Part of a small language model's weights: width 192.
Each number is 500 + 50 x the weight over its row's rms, rounded and kept within 0 to 999. Layers, rows and columns count from 0. Numbers have three digits each. The size before them is the row's rms in percent of the matrix's.

# layer 6 MLP up, 1152x192, rms 0.0483, rows 1140-1151, columns 96-191
094:469510355486470500504434570551528436498483494517526510538485512609555525439442537504455371503517504542536530565596472489437526451443430506472513507589538423510448498375445599471562516550505525570495529431401500474486538487498594480467471443484441577552520532487558497505485360480461485477
104:477581519470437470469539540464453504350431519450519555500481457395565351530510569574442540575560545552455414517499478458496442473558415543491485439428455560502513490460513443430462527494438468460411432460513444566565480454540577422479504443459523438419501529520482465514430477562563443622
098:459420436466427445472480479453562445526473541592449552475589474513527499530399559521563611479540531435506505462451391519452543575488437585522529469540483486453472520604526395452573448540492576411463468468457417537549536501571445438488569491447429538441487442515497406479415499483483453435
097:539474433436467442579476420495459624502551400538550419465534473550494461427539508533458558537469565480534614520475426602457489592523560471505542499561458518488556449546572468643536513526436536529525442468415522579547483485483524521519454489489492435601541515554611507560501623525486553494
096:401516443498580419402507499587436520526453487532480504476501458492439510581532469530463472526534548531508560493488522454514426440535450560461478381451387451361462462488571547505542413491455482527492534590516440544520469443565550506444534497527504551428453541433587494389507513517475487512
107:472565551520445547463458437574496427472472474513644492521472429502406473493469566504446524469407529533516586475518529529453513497509515545486414454470540448531513547458529490488517583527522434508498589532460544582559516470465491481447502566504443429586496493495520446475551581492545496475
095:466490544545472466490533638502438618403456529435485536470466511540557514503494470573568490477573486490527417424566459497455500488492501517446433481462404552600481505524475547495465614411540539485460525456437470471504509554457531490569550443451509441499524504487525514544494534471424499437
095:464504489496428444503524466563515517468532380444565454366482539567497441537526476487508519523521531463494474489444401382440546563480457491524469453528426420460434385497550404526526508425520576533521528477527424548519495403540587509577419452574534442498426548547566465517469482590420552494
100:425503536510466601491591530528502619390553413514432513503565427457450467374460442533568506435491412479617427514480445557474469534520449513452490552430438498530487517565477530479421418517537449549475379357498512483491404549506515445519454463448491588484527527418457484530463580457518468519
104:427496503456506454481431465415486452567474541536429472419522485447386580582450501504507456432589486497439534445544416590411473519585470447457506494447531509462367463448429458430554616463547435504541465426574478549491474464508557447516464555562389494544466531515578576477526482552526560471
098:347480556540537549459569462514503545457534491476445535448549528447537492540490498501536454587498462479449470478509440489486450437507520511517399457459455542505541479516529541454516427579534517450524537459450495543474429397409492545491459358511450427536515588477541464477421446460452460452
105:609558561545543535563540533498422377417566421532485529551493507514523524485399517506534472421529559576473522489564531543434435466565553490600484459535511510493597601471503538515584567495507568484486457602542454536494497455483464515510420482575505486644493458532448557652565492472503515487
# layer 6 MLP down (transposed), 1152x192, rms 0.0482, rows 1140-1151, columns 96-191
091:500510529509462504509557455530436520544587504516470522482489561508403331532533495475519490575465578433508426322482524552515440483546513464533502548455444509481499534592502552503507444514459489455434484509481524430507478557554459529601586550534492493485631507492520430490479535469519526517
106:465604547570547472599496355550522495503479609519432533494432483452460573396497452530484537562442569486485477465496423534505505445541484507520506440520515504556438450498439534520467551473473441532540496559514449535474460494510433522531468497416574491545463506498557481520509546479412516549
102:447572532577599485482527549565495585472488412513441526467515502496453524465463550478450498479538476439472495589616431529530466406476573472480475379545461465422569431500482428466469505456440543523557512458454577478441569492529402461540488511448481421540517506508638439536444513448503556471
103:474534444402572576543511555500541519539460491572493589433487523509510416510529542531507543484584506516485554570518562563425459482558463512455397434441403518498460499415437462386347569512594515491495578521424579467507511489498561402525515557522453546471471424520510501426449454527574439530
094:526625534588430545562554473473553466555496474562499539514499412402550472548550529444557474448509455544486511506536440443392525501506559509444519427480456440466532543536443518574489455547566563507466445455381491537468483471431411504503443494521498461568513517457497386425442470486530523525
114:515455538525543575515504413543560536440500485441552488497467449472537466584511510567392439549587537551504447458500578459398454523457585489480486485377535494479589534478517535452490496581500490526493520414517462530464536382431528520575542544573516471442500507451496494466553375383507596455
097:585511530450467470521551491483441486526490451571534486457533384561578509550557471469490523547506503432446421456563534419487448487499488533499529542579415503425448515531471394449554549442416463436477515527400520520517483517512501489522482472591550544497518467546488532444524545440536510618
096:453447558499449504507481403506547508472431545554493446467549528462521543577500594500464516526512519620487517499495439512480475574508535516431492500436477541450525382502543500620446468447484503495554480524435434442439423473491419443596518536708517479461513500508556514566479570569422487531
103:507573534447557520484575437491477455476511503500512498393532417456457558451535466450531553518518468522518596465462465574547418510565542535490498456514505457503455513509569500480486429618560483485566555486519578465512634483521514523452525492459502476472572508457451506477567528485569518553
103:497461517521560446490476588584528519504466484561538501477491559559539513576492416507542520513540388460462622520453498541472476566516560451522491513553544474499518501530490564438471508403607502475518593450574462552504460495429440492479487548529514458566527546528496457453513477419532441485
103:497493546562503528442555526489491455422509543470547454434528430390479633506497587550449400497505454527410490534503509587512355475478508437492516545552482549457572572491454541434508443527484577454462574480450470547521457502463486516461551459485512551407495443496519476484537427526466504473
099:474494574516466451410471443470438490507467440599539467407484549425516593491513512553479519459537541475498508451593551542467507434445464533513510531499462487446475434522507485508493522572532459586442555517448534512563491478434447553395524500434493461526402487568352509475456451534388560524